config.toml
num_attention_heads = 8
norm = "rmsnorm"
rope_theta = 10000.0
qk_norm = true
attn_scale = 0.177
bias = "none"
init_std_up = 0.0301
init_std_down = 0.00406
optimizer = "muon_variant"
learning_rate = 0.00457
beta1 = 0.95
batch_tokens = [16384, 32768, 49152]
max_seq_len = 256
dataset = "wikipedia_en"
Each number is 128 + 32 x the weight over its row's rms, rounded and kept within 0 to 255. Layers, rows and columns count from 0. Numbers have three digits each. The size before them is the row's rms in percent of the matrix's.

# layer 3 MLP up, 704x256, rms 0.148, rows 536-569, columns 0-63
098:089123128113076150172110191108122106156149176124136063171131131136128109144110189116080108097116151110096106119190140168122155113156140095138118091147123144086137133165098097163074065149120173
102:148196126113098124129122070131139069119140107153133089154114182184088123150120181123103133111138157111123067059129099082067075173143065102177171128126155136089159114057142190076165130143140101
099:167106160074062161137067131131111146116122076148122148147154133090170085158127134186080091099105164120124193100114126144166116168084101098141104130183108107086149128112091153121132131132120134
094:088084101101065168154190154178124150104124146073066185107091075125122106132135149117170134162095126141139133140110146123137153141111173116142095180141076120119072091112128134140140101124182098
110:193131089133094156124155092131136100106140116135162121132124126115113145182150122089086149106070156071162148186080111202127097149152173117153105095073119109135129175148063082107119134106171106
101:162126133122072155069182099135108085120113124151087124119065133191099120096158089123119108048098114135151091128106159094106129147101147132097123174147110077093150098132145127150179135154135159
101:152111145132164139160108099092164095149137092113060131071117156066114159138150110167115160155116175087136174126127126143052111133104145117147116096128120161113160109106101114084146088111124112
095:182113080124087108119115137131131097093158146135116131150136133103154097164146075103090110170120134162115110085147103095172121078140152072106128131183164141156130143145153178151116134180096161
110:117099054138067120103138096195085061132118148164147177105109184132202153122096193099125136128185136143153146182143146089061147115142102123129139145141196087143116102137113174138070086133137094
101:128189116111121164151132141098129140139137120111161121069123128147212115171073095156178133086135124185189123177151129127159077123190123065075111121138084107094104103090135101060155140123110115
100:126158155106137098137182086181134143121114167146116117107143132158202128159138148148134093154134168082146132114125130163127115109083152080131141204156117167186137130072118129125150106142101164
103:122136109113134136147128158162099096073125074080144151127129166151141155153092109096129166115088158120137128175162100062087158189127153161176100121110157125103114120222134147099107073163100119
104:137102120131162149119116086142129075127080051083150147137136070143116066140076121142163094134141138134109167108153162098124067117050124181114138081053119151128138146087130144169124077137121124
094:160133119171106159082152092132116155107086081104108189163120080104105076112154140125127126086168155099138139129153140147060164068071120109122141132098160119163102166127099116127162150148119139
097:084135105162150137137097122141100144113123150110145123136089099080175190115156162146112043123110115145122160128110189178114150099124090092157153134126068162094071120080132080126113133141135088
095:120159122135132151107157061126130121140122172091089090116144093103080159144163091129181047185156147121072146081108103154064133185099116174156085154101134145151140122166100196096144144130133113
098:063134124150147103079107134135143052116080174116138131109115117078119129170126115134147114123120102128132146163070065103160065099125142167212141129155149136178071096149133126152133139184127095
099:115100118137099111128167130083101115108083143123095183095132190106094095149111149114104100119106125133126118102093122130124179213095087132112161132126085099128149153127153131134160088050123111
104:111080124050157100132142095118144065157145180133074159109125113134118146147149151065103129133149090143128143118135133124065147148117094154098123112101171128142095107180135112184194153183165120
096:102124149077112163174075134131108089143109129082149113099088118106187135112161129142119114065148189163066182165124126127139101163129132110170136103139100109068084161073155081193172095129143110
099:087106092152162094115096097108107162136120151182113166114133111112145175117136112135187125121116117081171157095198165187102110141074074134065113208149135060152120100132174175111029122160152081
101:155138150100140054112104097118145063123146165151144112153070100155122148196135097123128150083107108083117175110124107089126153117140109163124122132119186079153202076187114128121166104120185139
097:167165108103169170181130141128139141165135147180064179100159098117157177148134159148114112090079102078141142148141134168088135102090114116130088112141109126177132157108150174151139102091117085
099:118157131097097138165148064084121135143168122114114165177130120071143120123139132098163129084168073168080181087172102119105095120086166091081173064153136094188097145162105116100164104063128076
108:153047154096142137117173087085073162120120163125111161098153151141177143124185109137157075120134118112085145163042197123156102120113071061119174152130107124120167136161151161123157138146100069
102:117194139141151095177165140141107071071177094085120144130123140106109152115154144144122127077132110150068138154110120147129151103133146125157093114144149144142110155156154123106109146122065143
097:071145041095091166156071110110065168118110086138113097111102131118120127144088102134113190102150137154064165125119112083071157105134150124118113171180099099165151198174113157200140155146077097
101:113150116104162123168077078131133076178134130151113166151092151089143118109143142148143077142100107141127161137119199085171123085081070106095153142132156147132147070094159117152111074151150108
100:198110117106094099088167150129149130176174180078140111172144141110105113154134167149182115151157095155121058213153100085131107068087109139071129114086137163136135138159086185072167174147139116
099:101142160099125167092175155133134118121098109111117134055098129142074194200166119123068156154157170125187160118134115075145097126117152124111116095081152132144107177125143152126149100164106156
098:094146078088111095065118122101092139136108079110136154142146128089163134137141109156150113130165116130110129146144087147147170072110095162145136131129161113081073131069110099118120143115156139
110:092160100111173071144156128062111087152106134130121121118105081102145163186137124106117162177118150110089141142127075113132167118073117139216070090109206104180154096144115115138077169159096104
099:114157106127138187139180120157180159153125086143155119137128117182163104098050100157190125156138141157126125124083074104082146106104141141086122127114124157100129122156147150173138084170170104
105:145152089110110119105132113073184087131191113063099093079160111123169085109178131086197102173132084161157112131090165163116110155151119098085109123169179149106123074114126124153099142106112158
# layer 3 MLP down (transposed), 704x256, rms 0.0768, rows 536-568, columns 0-63
099:111181188158140083057153101123103100135110149133104166141105168159101115136085125118159179140215111112157099130121121047181134117092107160109145137152154144146198106084169117106167166104162157
102:130109146132141141113155175082112163117142135101142174114182089134142093113078137113150108124137089109161114149130129135136141149099168128106143131172102165107089126168077132163040094115128182
099:094141082100116141109073174136193114092013116069105073173127174136081142137102114085081134165185128144100110115144152159111098116152133106159147136118134111150123102081162136129122146121114177
092:152150187134142166096126107124149096171171151233142071162186169098149114127161145141115079139192184098105171109190122113108103165171124149143157048190145091139135108104124105123131134123113149
102:126129118149064121090157126114116118159109144126095183108089150122121157172140128103144117126136116102133062161108148161145166174197100088089118133112122074167123135072125144139119099138099116
099:097099120134206105194078104097171153122165150137113124136170133129117091081117174172100164159142107193150098172104042130093104118112162178125139139076127158175097123138094135166076172117126079
102:148153123135086179126155159170080081128132160133093099100111168099094138124121118064116160107158053109083119159143118144192130173128180115112084134120149074139125144205100112106135132067108100
094:109131075123151152121126139191074160141136064126094117140119122124096171077133144164190114086104085123152128145121198150111095176119147147130154123072146131143159178128146111101141173084175136
110:121118111134113156154045141167128194126177175135108125140094102171103074126115123106137145075103061093125113086152138104134140158137147144111168105134095123135146085037157142050141100193160111
097:104109098145170101109075144151159116123139109151072118098096172124083156140099169125128125128103091096108091144138117099112185134098113160149129075110130113178208178122159112143091151092092140
099:141078093180119101148092147125140126122100066128166111127138144168093082145144119155113127136120107158147197130117132134151136123174211126151098141118157151108123110190145087114132168014168144
100:164149181092141128133103134153182127119119149131084114135113073107132123175137114074120091121076098082122122088148074168112110127157045158119172085123170115120155158135123085188146128100107172
107:126098106101142101095139114142145125151134139176123095104101152087163171137163080085139136088153127197201047188130140157097099136127119104130139142120154142109134086122095123144146155109134121
102:138102127068124061129125132166152108102116167129132108173158141088131085107169028108119124139073092113153156207183111077183068155162143115129135118160129087106176140096106215143129157169146174
099:109148128103135096181152165079159129112155209167053122136180151128100143156169148100153118154103093124162127046098102091143086112126078134131122105132105127130136148172168175137141114181155127
095:127096157145163170096178140181092121137146134103140121070123096128187139149103134142118136143136103105120158184120088113089101132196158110127187099124154119124100105133178156129080116166143172
096:136153150098154164174125133093170144141086095119079083126204201116116153125142163140141112099135150146110100105138150155119170125163092088096145126102102123124132130065126126165170098166127210
106:099147154114115141136077146218151116151103167152199117167118104133144160123161129134181079183137172160059137130102105157109117110051109124134121141088116130156095075108061152113164164133139131
103:155214130153132117131165101122129183125099162161157075091138109139113184125097143148152143103132147147182126121108143135174113098082143126148091093189080129198110132067117129107142161114127144
099:136129140178121120084097185136091161110154126134124113132150136172062137092140191114130192163144097075176067136171131194125176096124126123118117128122185141112202152191138133141129094117119067
103:111158102136123106132101152172124122091179096050169141135117103175147101170084162176070094131119129117130143117124162128126114145145149099118108093154226119068088193130157095133149137078110153
101:076115101134131141179136132094124098155110121128104115102110122139099095111103141088121113144182127122149071130135175117148131092138137174120112125110139110141111103107109146086125164157107135
095:075089144077083106099195124131111082128114106119145112133103107123142095127102106103118172140104145143127126154142160127151163153172167180138169174118149091159135111180116159119106139181144147
102:114088152171140137094077166127175138161144122154141183090126132137133154116109181154085106133177162068164078123061146146102172139168109113091135161121114153084183080108115093107109133162078144
106:119164147154104110096094062158143143188066128173100139153138083105067158148109070095120126102090069202090119107128118079100092101077137129193088182154117146193112153105162147161153147051160167
106:123102110133119103110083149076117112151146154150125132106145149127179129077057092111062177196093123088152148139148072129137088145214157122143139138131115129133139097128119063118211174159126070
096:179139080109160074150107146136176125140170181127092190145162140120131144125149086143124111145099061153159065185118121106107182112136156108136070124129092198068084154107180152146137120101105163
099:129094077116101107105114121116117122068156107067079135149173070118103147076171075166083163155176110060136043099193123198079141136189132117126123098160119129083153129205136103093190158121114085
099:093155134080166139158083123128057190153129090156107159098132106134201132140135124099086153137071099098171255106112202136123146151163091115163116130145114129133147183150159115079120105110143106
101:136065091068092139099134115148077168113213179127159105155144114111134084160120153177169142101159144167156119158121132102095134060188102128157107161137120134102102143150058089118140116103095077
101:097123162109177179184130175132106157081161165150124095181194122135099115146101123135120066109185080097077103101070173192108096153108108141108073131138127166143144119152120154136151112127145124
109:207144166159124161127161121155111135086122114158140133158103122135149142172059088133099087134087106133106140152140164056068113105145101151157096108119080093209108131112117070080141110144182086
097:218094130057175127161111165114086062106116132105083177127122194106156143114189133167112136090111153155099149092127205143197104141100094159135109127102153105127150135109125101160137056127096140
# layer 3 MLP gate, 704x256, rms 0.139, rows 537-569, columns 0-63
104:123134126129110113083115142150211081126069087193173108120141107128039144108139165143156134115122108110093099114076119089104075085125149139196102118121174099084102122135177143135219121161097115
096:069144084119069116063103168113134103182116133150190125158138191120168174113081124116119135123131058114134125163176124132136106110102095129169149140130124159138081112112143132126127136150104099
090:103132191144112103062134138114139119165145129163126097157114059059150164077128186140130157108117115095148196190158119149117072106142127138090120140116137125144117115185159182122134170167131065
106:110121103114102120157154110112117163143080160138198151125111163135189184139170090102108110086145099145133096130120128121135094139103159086115128129113154148127131162076168112107146079129085116
104:143165077165170098153145144123117135082139079175144107086098093170139111126219164130186158145148063098146125112137150142168080149122167129106140184139159131145132126096116092074146187113119119
106:063152157131158148159099155146099123171157090161113114081111189122079171121112107087150142085129109143138144060112123104170073133148136128131123159170095101171076100159126131096108160146103131
097:190151141138147035166095093084174164105142140137079105150073149138118112160104103123091109200106158168136079133161119146104131092149115065032187159105133182103135177154146167152103127138055130
105:110118128129150131140089097141142143130164134143120098153101191090097153190103154184138160107091115105099168129171171129111179131129109089103121194109113152131101154172120100135135119135141115
098:139085114174124144126166095144079175181073103140157174113143133127099094120201162133094122126128149134155128093074136093151073119092171144161158122119148153096131082128104107185154052128132124
101:143123138123094105125118092127175155145118122120137047116135097118142139202130146102096192098080161154136130104188113104123103064152118150120115148133139158104133099131146070130138149089106095
100:146150114146143070148092163138133143111170137087183117179084200150136071188154128143139088112095139087101118162133176148140142108149131182190107178170109138135156089161094091134132079141176084
106:114108095105139157093078092095127155119145140090136175122138053123170094115107155147112157195137117131117146140082139133135177134038194159192156126137130165117122131130118137083120065131108116
099:128135085115126130085143190121133179121147111145173124084127170139073164084156186137127077109131126073104069133079073183101157072090097100090173117123154149134152197150147118140143156130137114
100:142065168142116085087119147103156142063127134159118156117136079136113077099238099116131121143140188145161105126123158094170099123137076126127132111145096168135176070068162166121152172128133121
098:147192151124078176092137077125145145149153147067089067136157112159089088114097104139127065178116161129110103108126143189074120187103096164147085155111158137154138103136071153116151079125085124
098:201159095120040154109122134159157167133142123142094153104118085158165131165116132067145104125120105053097129123158153087088131130105051138141146123181156129048158118205148143099087163115101063
100:069176111138104082177111092081134180091161113138126135167129111135151184122165103091102174141117157118134119098114132073164118095148143135132131153127160173094160151103111161087075156138168151
103:100112203164114203081094150147126143096152092146075101072157133126121118103129151115150109112135116151151150099145161131103095075138112048110102120171191152143110135115155141097140124145131114
102:204142145136163193113154161118161150186128150108111171135160111081152052089150140120152116114143132109091124100190179122149069148080126127164162120134128114099146119114156162119158102141110133
101:120171106103159150130085091151184171124175078113134133159124101156109112130153120121129156115060125178133155086064146158120163084170128128121107087079164137068160125161103098190113112153155156
100:110147134105122170099099094114099109140158143176071118194140245153163145154165107150080120122158120108130103084094136177079134132212099168100104192116123067105179135132110118091110116183076125
098:139214136103115121099171131138102128126125077130142178114121105172096112097095156078114137166017113148116128126129144106098107138099118155166140102142171169145184123165121166139117130135107051
096:092117155117156131183067159113084121159132154167137141164148133121167102146113120149076105099112147122153120051133125131185102138132135182128124105135103119150072124144146171130213143122166121
107:052131167168125122163137120150129107108109095155107101117093139138070076150132148111160176102109116160118153068157097126150161125140230163126059122123154129159136169083123147111127108129146186
097:086096152141117173085118110082104116152137114123168101122132207155139137125122152123116123153141111104120096133165117119156136153108167125146090131133125142087180148163141124103082122182164084
099:122157129122150137100119126123130105152140053141135098135117122134127110182073168141095160108117125139112090161097113160120146065174137144183180122100117086092140124140091150084108097153118071
099:145133111093108168177165161138178129149134129162110176122203134154155141125130148098144150091114138133146124107128151128206099171160125129123174129132052130157136121079104123133152088100144136
101:097132102103152089120105162117116099115146095179140125109149155130163145128130140120133108099135094117103166132123104120104112140139144127123152095148127087132114164092141121160139111126165130
103:112115120083131142114143087150156095128117093063141163096106112184122155128142086124053138094127161168118154117140165149158124112129143161130201132092118143161109106108124104227062114175081134
098:201154112064112132076150067134174115127102131075149168179128121102178093100129141117136129136074179154134149159148138049158123153150171095176137160136116095111150145097118156079063168118096119
100:084139179121133126128110156084105098126083093110129102084115130130176078143134089115085077118140077179087114155167160055144114136127131121098167141087138101135095160056096136079086106139153107
098:099167151133155184112134084169118212134103072182123124154137127116147115084079068149166089149098106132096120097118106134118159109145112115173122083177116164131115125134099160182189107112110113
100:134157145131092150155119110119155134100127131083120168149127059070157123134155142163117099053081149175150108042127105160140169115134125153171156175169144101147210170104136119147139095158097068